Weights of a small transformer language model.
Size: 8 layers, width 192, 6 heads of 32, vocabulary 1066, 5.14M parameters.
Architecture: learned positions, no biases in attention or MLP, capped logits.
Each number is 200 + 40 x the weight over its row's rms, rounded and kept within 0 to 999. Layers, rows and columns count from 0. The size before them is the row's rms in percent of the matrix's.

# layer 4 attention key, 192x192, rms 0.0366, rows 71-87, columns 0-95
100,187,180,244,150,233,209,273,207,264,173,176,173,203,210,120,159,261,108,252,232,184,193,213,207,143,288,194,180,197,205,201,189,199,170,226,87,214,212,217,228,283,265,166,173,200,166,224,221,259,166,234,228,196,189,225,277,238,104,160,150,179,201,190,169,125,211,207,181,208,199,198,217,217,206,221,206,207,187,212,168,147,179,238,175,169,218,182,208,187,140,222,182,185,179,178,158
107,129,162,105,228,231,173,190,215,159,153,171,195,228,192,177,145,157,238,238,225,189,235,164,160,176,181,177,127,191,263,160,222,202,156,190,236,192,248,197,274,236,168,194,253,225,232,208,236,280,225,207,206,274,170,184,160,168,235,154,182,235,174,261,236,199,234,170,190,232,228,185,181,214,153,211,211,285,245,243,195,205,218,158,282,199,231,161,203,174,258,227,211,322,110,160,233
106,262,182,248,144,59,205,197,173,188,159,152,248,186,212,267,176,204,211,142,190,152,215,186,292,160,219,247,236,209,151,183,206,223,139,206,188,143,198,187,166,194,196,204,161,229,162,215,119,193,147,190,210,165,269,143,155,167,223,173,193,162,212,231,165,143,204,226,159,240,187,201,274,212,275,186,209,215,233,201,209,190,186,181,226,136,186,204,133,224,193,192,204,220,186,239,167
094,218,244,150,229,167,210,166,225,186,241,196,127,183,152,132,153,247,168,189,142,148,206,186,201,195,205,176,231,159,231,155,255,203,235,285,172,206,219,214,220,161,231,179,274,223,208,197,210,234,119,192,173,210,207,119,159,251,153,205,200,124,263,171,209,196,210,155,187,207,162,159,189,180,224,212,265,189,221,184,142,261,250,240,196,187,168,287,146,253,205,189,184,185,230,163,194
095,197,185,191,217,179,192,191,252,231,184,153,232,238,276,271,175,202,205,221,170,268,215,289,200,200,188,214,226,173,214,254,133,231,224,133,175,224,224,201,219,214,195,222,166,266,171,236,194,239,249,201,183,174,217,291,268,247,185,206,183,192,171,196,160,145,239,155,209,258,198,195,174,211,190,163,194,247,192,249,163,195,206,175,208,172,173,174,195,192,212,237,271,130,118,253,131
094,235,263,212,201,167,147,205,177,267,247,175,208,226,168,225,223,186,196,195,204,193,197,240,153,235,239,136,205,236,195,274,225,169,214,180,226,186,210,252,172,227,179,178,141,266,178,187,228,199,214,213,166,164,214,202,115,224,193,162,167,258,146,191,189,276,250,153,142,180,225,217,166,183,225,241,175,216,202,220,166,231,172,196,162,283,198,160,156,293,216,174,203,169,155,278,232
091,148,200,257,203,217,200,255,228,216,228,225,193,246,167,156,245,249,195,193,159,174,166,193,197,192,207,189,177,195,151,163,215,185,246,168,189,198,231,303,217,250,232,242,262,246,172,168,195,200,277,215,162,275,115,217,187,160,169,231,169,170,216,207,249,283,207,200,237,234,229,246,214,221,225,201,276,166,186,197,224,205,195,101,215,188,181,181,146,202,179,212,190,153,182,158,242
100,142,204,234,230,263,184,162,223,261,139,177,216,132,156,221,191,214,159,181,205,209,143,136,185,132,230,160,163,176,139,177,263,161,152,179,226,192,240,220,202,213,216,143,164,293,283,205,142,108,232,196,177,201,144,255,173,201,140,172,221,191,246,265,290,206,240,233,253,157,223,195,106,202,242,238,228,209,202,261,225,210,156,194,155,239,201,207,168,198,224,214,163,157,161,216,148
102,229,215,319,121,126,183,206,165,112,232,231,248,229,218,196,176,173,253,249,240,187,143,215,254,226,217,229,219,153,171,231,241,129,302,183,166,245,163,189,193,271,193,174,158,123,229,282,186,216,145,226,228,139,238,146,173,224,240,133,189,122,178,140,228,229,213,251,195,204,163,170,152,203,141,139,223,195,231,177,195,232,131,237,206,269,200,269,174,234,246,242,282,140,199,185,193
102,166,207,212,283,213,239,194,216,224,222,203,167,223,161,217,155,175,199,275,155,178,273,203,231,214,228,240,235,147,214,202,135,184,215,173,228,271,156,230,193,278,234,176,270,205,168,268,155,231,207,226,149,184,249,125,160,257,196,169,185,231,198,218,180,195,246,195,186,158,209,213,174,212,173,170,125,207,258,208,130,201,187,231,92,184,154,267,189,215,148,195,264,236,169,213,260
093,217,175,241,172,98,227,165,272,209,198,182,252,280,222,259,261,162,212,146,198,185,193,146,221,186,260,224,188,152,237,200,224,252,262,226,174,230,185,209,130,198,182,158,171,160,228,193,116,202,161,234,167,151,242,139,246,222,105,182,205,177,272,197,181,178,159,280,223,183,215,261,246,241,243,233,232,267,222,192,169,212,225,229,146,156,133,193,225,190,230,221,203,224,217,216,194
107,194,150,189,193,157,143,204,229,176,157,217,212,184,168,227,163,235,162,101,227,222,218,153,214,219,286,201,166,226,234,157,187,148,152,245,179,189,217,241,248,241,151,157,171,219,157,221,253,163,220,290,223,156,213,239,283,225,252,148,131,187,125,206,217,194,260,183,195,256,164,195,218,223,317,215,242,188,168,217,189,202,213,222,165,231,212,201,242,240,284,138,238,172,197,208,244
093,207,178,172,173,232,208,112,182,168,215,136,153,162,259,239,234,210,144,261,183,212,216,152,184,120,203,235,68,166,190,214,131,251,172,188,183,183,219,202,239,188,232,229,173,215,255,199,160,246,236,218,241,141,196,208,172,211,255,148,184,99,181,187,156,242,171,217,217,218,235,176,204,148,221,285,245,195,173,225,143,182,236,177,142,211,147,182,198,175,260,144,184,184,171,212,157
098,216,172,162,307,182,178,209,146,239,215,250,171,159,223,216,230,132,192,227,246,190,182,225,220,89,224,210,177,211,250,214,196,241,198,271,150,174,204,221,84,206,176,172,155,229,227,268,190,164,222,192,129,174,146,210,230,178,218,216,193,206,137,208,198,215,161,100,216,204,235,178,253,182,189,168,180,234,153,192,122,269,218,169,157,288,202,112,153,194,216,245,213,204,190,234,148
094,212,208,224,115,189,163,296,221,182,270,285,194,185,204,232,170,206,168,216,303,206,124,220,199,225,208,140,172,221,284,176,204,147,157,213,100,201,208,179,205,249,196,223,194,189,210,115,161,224,224,188,218,113,207,146,227,171,226,257,195,179,159,128,238,221,182,187,244,159,195,210,223,249,162,182,210,102,188,123,162,219,229,153,188,190,232,206,175,150,157,170,217,185,179,228,200
096,205,159,230,219,183,181,151,210,246,179,301,190,123,258,192,151,151,159,292,179,224,168,228,294,233,222,271,216,187,205,239,218,221,300,180,192,205,197,171,190,194,249,216,198,192,191,325,226,265,169,190,243,258,194,157,212,159,286,197,221,166,119,193,142,124,192,172,163,192,222,183,167,219,171,224,195,191,202,163,191,196,197,214,185,220,218,223,216,125,270,161,218,228,266,280,193
092,191,157,200,175,193,160,199,197,189,185,179,231,241,216,204,281,197,204,175,222,211,189,210,180,235,219,185,249,289,161,201,220,194,123,262,231,180,167,162,166,199,201,178,134,261,264,211,225,249,176,153,260,190,208,229,249,152,220,133,231,147,169,225,268,192,204,241,225,198,161,193,244,181,195,214,218,218,153,176,138,216,207,231,193,180,292,216,182,207,221,161,205,126,158,155,194
# layer 4 attention query, 192x192, rms 0.0377, rows 72-88, columns 0-95
108,181,176,206,245,195,189,222,187,208,224,198,218,186,216,152,194,102,236,194,176,201,281,173,242,206,177,222,178,209,205,195,204,259,186,242,185,211,193,229,247,164,143,174,140,146,234,197,158,214,223,248,204,193,147,214,78,214,202,154,159,179,181,229,233,272,211,195,251,222,176,224,192,223,264,159,278,284,134,199,144,229,267,179,218,203,151,173,144,281,267,219,141,174,223,245,142
089,220,205,170,149,87,197,184,218,206,237,184,193,206,125,223,143,293,178,210,221,246,197,216,212,182,228,207,264,204,222,242,177,208,210,226,229,190,246,235,162,221,240,193,185,214,181,198,206,108,260,211,213,225,196,138,202,160,168,169,208,73,187,215,214,238,188,218,232,227,328,175,191,246,260,248,228,181,151,154,206,215,187,145,224,193,171,259,194,242,140,239,170,141,255,118,276
090,222,171,230,219,292,124,139,147,241,192,193,135,218,158,204,221,174,206,171,223,179,145,189,174,183,208,213,187,214,229,210,262,224,76,199,199,222,268,217,161,198,233,221,220,167,162,253,250,208,291,179,139,191,204,250,218,194,217,168,222,227,137,232,255,181,199,177,211,240,204,200,237,182,169,146,252,196,170,158,214,237,206,202,223,195,228,214,183,215,201,234,224,298,165,234,269
095,176,183,246,221,184,189,210,169,261,184,195,230,252,222,229,185,178,197,232,225,211,206,207,263,223,269,199,260,95,204,130,186,254,186,42,214,175,221,271,157,208,180,190,213,212,254,251,167,170,197,237,178,156,225,218,243,174,217,172,193,293,273,212,171,238,218,201,218,127,117,231,181,194,176,195,163,175,258,178,184,172,177,113,180,276,226,243,195,155,175,210,244,224,189,243,254
098,217,167,211,162,216,207,239,117,241,189,174,142,221,224,177,298,225,169,155,177,222,210,235,175,179,182,184,219,179,210,262,167,227,249,190,225,236,247,168,213,183,186,223,135,241,230,168,143,145,253,265,167,234,121,213,184,284,199,204,162,265,249,124,207,181,224,128,194,165,212,203,208,138,166,258,286,140,220,181,188,219,151,231,240,252,126,185,126,194,230,185,267,182,206,276,147
092,171,211,207,165,223,149,163,200,235,253,174,200,249,242,189,218,225,158,226,182,202,206,178,191,140,250,259,151,227,209,190,205,238,153,176,249,206,185,102,215,172,184,202,227,185,162,133,184,175,250,103,104,183,165,208,169,167,128,184,184,197,208,201,222,188,207,254,145,252,234,272,186,227,229,159,221,170,184,224,76,266,171,306,270,148,204,263,188,169,200,180,196,95,173,142,163
100,159,260,116,226,178,175,161,168,106,223,212,221,210,276,182,227,171,92,156,204,207,207,223,232,200,252,185,172,166,221,204,285,153,270,181,186,181,194,193,213,205,201,144,130,220,205,109,200,244,252,180,189,189,146,221,205,234,140,179,200,231,262,134,217,224,253,249,189,223,234,145,129,221,172,195,181,189,179,180,142,231,243,202,192,226,203,176,125,220,233,232,170,137,176,210,181
098,286,164,176,190,169,156,174,262,278,166,228,172,140,210,195,198,227,203,136,176,105,245,239,211,207,184,194,170,235,216,252,191,239,219,174,208,235,277,167,173,171,208,236,74,184,139,229,176,185,137,246,254,196,207,221,233,242,180,258,282,116,153,178,259,194,168,225,223,176,202,250,205,231,206,167,204,222,215,168,270,171,192,232,161,162,230,192,243,208,225,249,190,207,200,159,163
099,219,152,217,146,196,264,233,243,179,201,209,187,215,206,131,202,192,237,165,209,232,211,176,318,176,206,264,167,201,209,126,235,225,151,170,188,214,207,189,157,134,143,271,216,166,223,181,207,191,195,215,177,176,164,189,162,218,214,204,170,200,225,225,132,128,264,215,211,219,194,226,238,213,181,337,175,241,230,221,288,136,262,204,268,148,123,225,210,221,193,222,180,262,229,253,230
096,180,205,261,174,227,247,209,167,155,195,225,186,202,195,216,240,209,182,172,210,166,136,259,179,226,218,244,128,270,248,262,225,304,232,199,221,265,200,258,134,175,181,136,202,259,185,184,199,202,215,220,203,123,181,184,287,210,207,181,197,96,224,248,158,148,274,263,188,202,237,179,251,223,167,160,166,153,193,123,223,170,247,178,144,181,209,163,230,207,187,166,168,200,178,216,220
109,247,173,183,171,178,166,169,185,188,173,264,230,165,176,169,239,204,164,172,199,142,130,137,167,183,181,224,308,163,193,210,123,120,205,143,175,290,266,201,185,251,194,278,224,169,266,172,246,158,177,164,130,176,212,228,267,223,192,128,152,176,215,233,231,185,210,170,169,154,200,119,213,146,179,182,173,226,217,232,229,220,195,206,192,230,178,194,231,186,140,172,296,197,205,222,211
089,150,181,233,276,236,228,206,275,229,200,288,208,212,181,146,242,72,270,212,198,236,229,202,178,149,224,265,191,117,198,149,169,240,296,182,256,180,212,174,255,190,222,250,125,224,222,252,217,172,207,201,189,184,159,217,210,237,153,129,277,268,210,274,103,198,213,238,218,203,275,214,246,168,189,139,197,191,173,262,170,226,129,149,149,235,213,219,182,177,152,223,119,180,182,223,170
099,213,204,209,229,306,259,230,207,231,241,140,231,206,207,217,239,170,190,137,209,147,169,232,190,209,263,168,173,199,237,184,191,167,130,248,238,206,154,203,180,67,259,165,214,206,170,155,152,246,201,225,259,177,212,199,143,224,159,258,164,178,253,199,225,230,198,182,227,253,219,197,197,118,223,204,161,293,157,169,263,196,215,241,251,131,223,263,154,151,195,218,175,213,192,177,175
096,206,170,221,157,108,211,200,195,226,250,212,201,204,201,245,184,271,198,122,172,163,223,257,206,151,202,110,156,209,214,231,202,161,151,200,236,129,188,131,244,234,246,206,299,204,216,189,187,192,204,122,238,168,191,231,184,202,167,298,230,152,156,188,234,151,275,168,216,129,268,282,221,224,243,207,158,164,156,100,229,147,132,213,177,172,127,225,250,208,242,178,196,175,144,215,207
098,210,246,221,114,232,180,119,149,129,174,235,165,186,216,230,242,227,229,179,201,171,251,207,114,151,199,196,208,236,193,252,214,171,177,181,246,210,139,187,183,214,224,218,150,189,169,206,235,214,170,244,237,194,203,240,196,251,266,230,266,242,215,230,231,230,184,198,229,287,154,148,165,212,218,179,123,197,234,172,227,249,248,182,132,124,200,291,191,194,198,212,193,182,184,249,188
091,191,197,209,167,227,241,179,240,240,157,122,224,112,183,220,219,120,186,150,212,186,96,248,202,170,235,149,223,183,162,214,272,186,250,201,152,237,156,220,252,203,233,281,238,186,269,191,191,182,197,118,237,210,135,176,228,181,249,238,186,147,189,127,191,112,137,236,184,146,237,250,207,178,231,197,149,258,214,139,213,223,245,224,191,252,208,223,240,190,242,222,228,150,131,193,186
105,192,235,276,199,247,256,229,199,151,182,305,189,199,162,205,229,152,228,178,176,130,201,229,237,269,98,209,190,175,199,124,164,229,171,277,230,205,179,211,283,163,161,174,219,163,227,229,218,215,199,228,156,196,267,198,155,195,140,203,123,232,261,219,289,212,182,230,134,245,221,246,146,190,181,224,136,157,147,165,178,206,214,212,254,115,219,257,204,222,180,205,193,224,162,179,192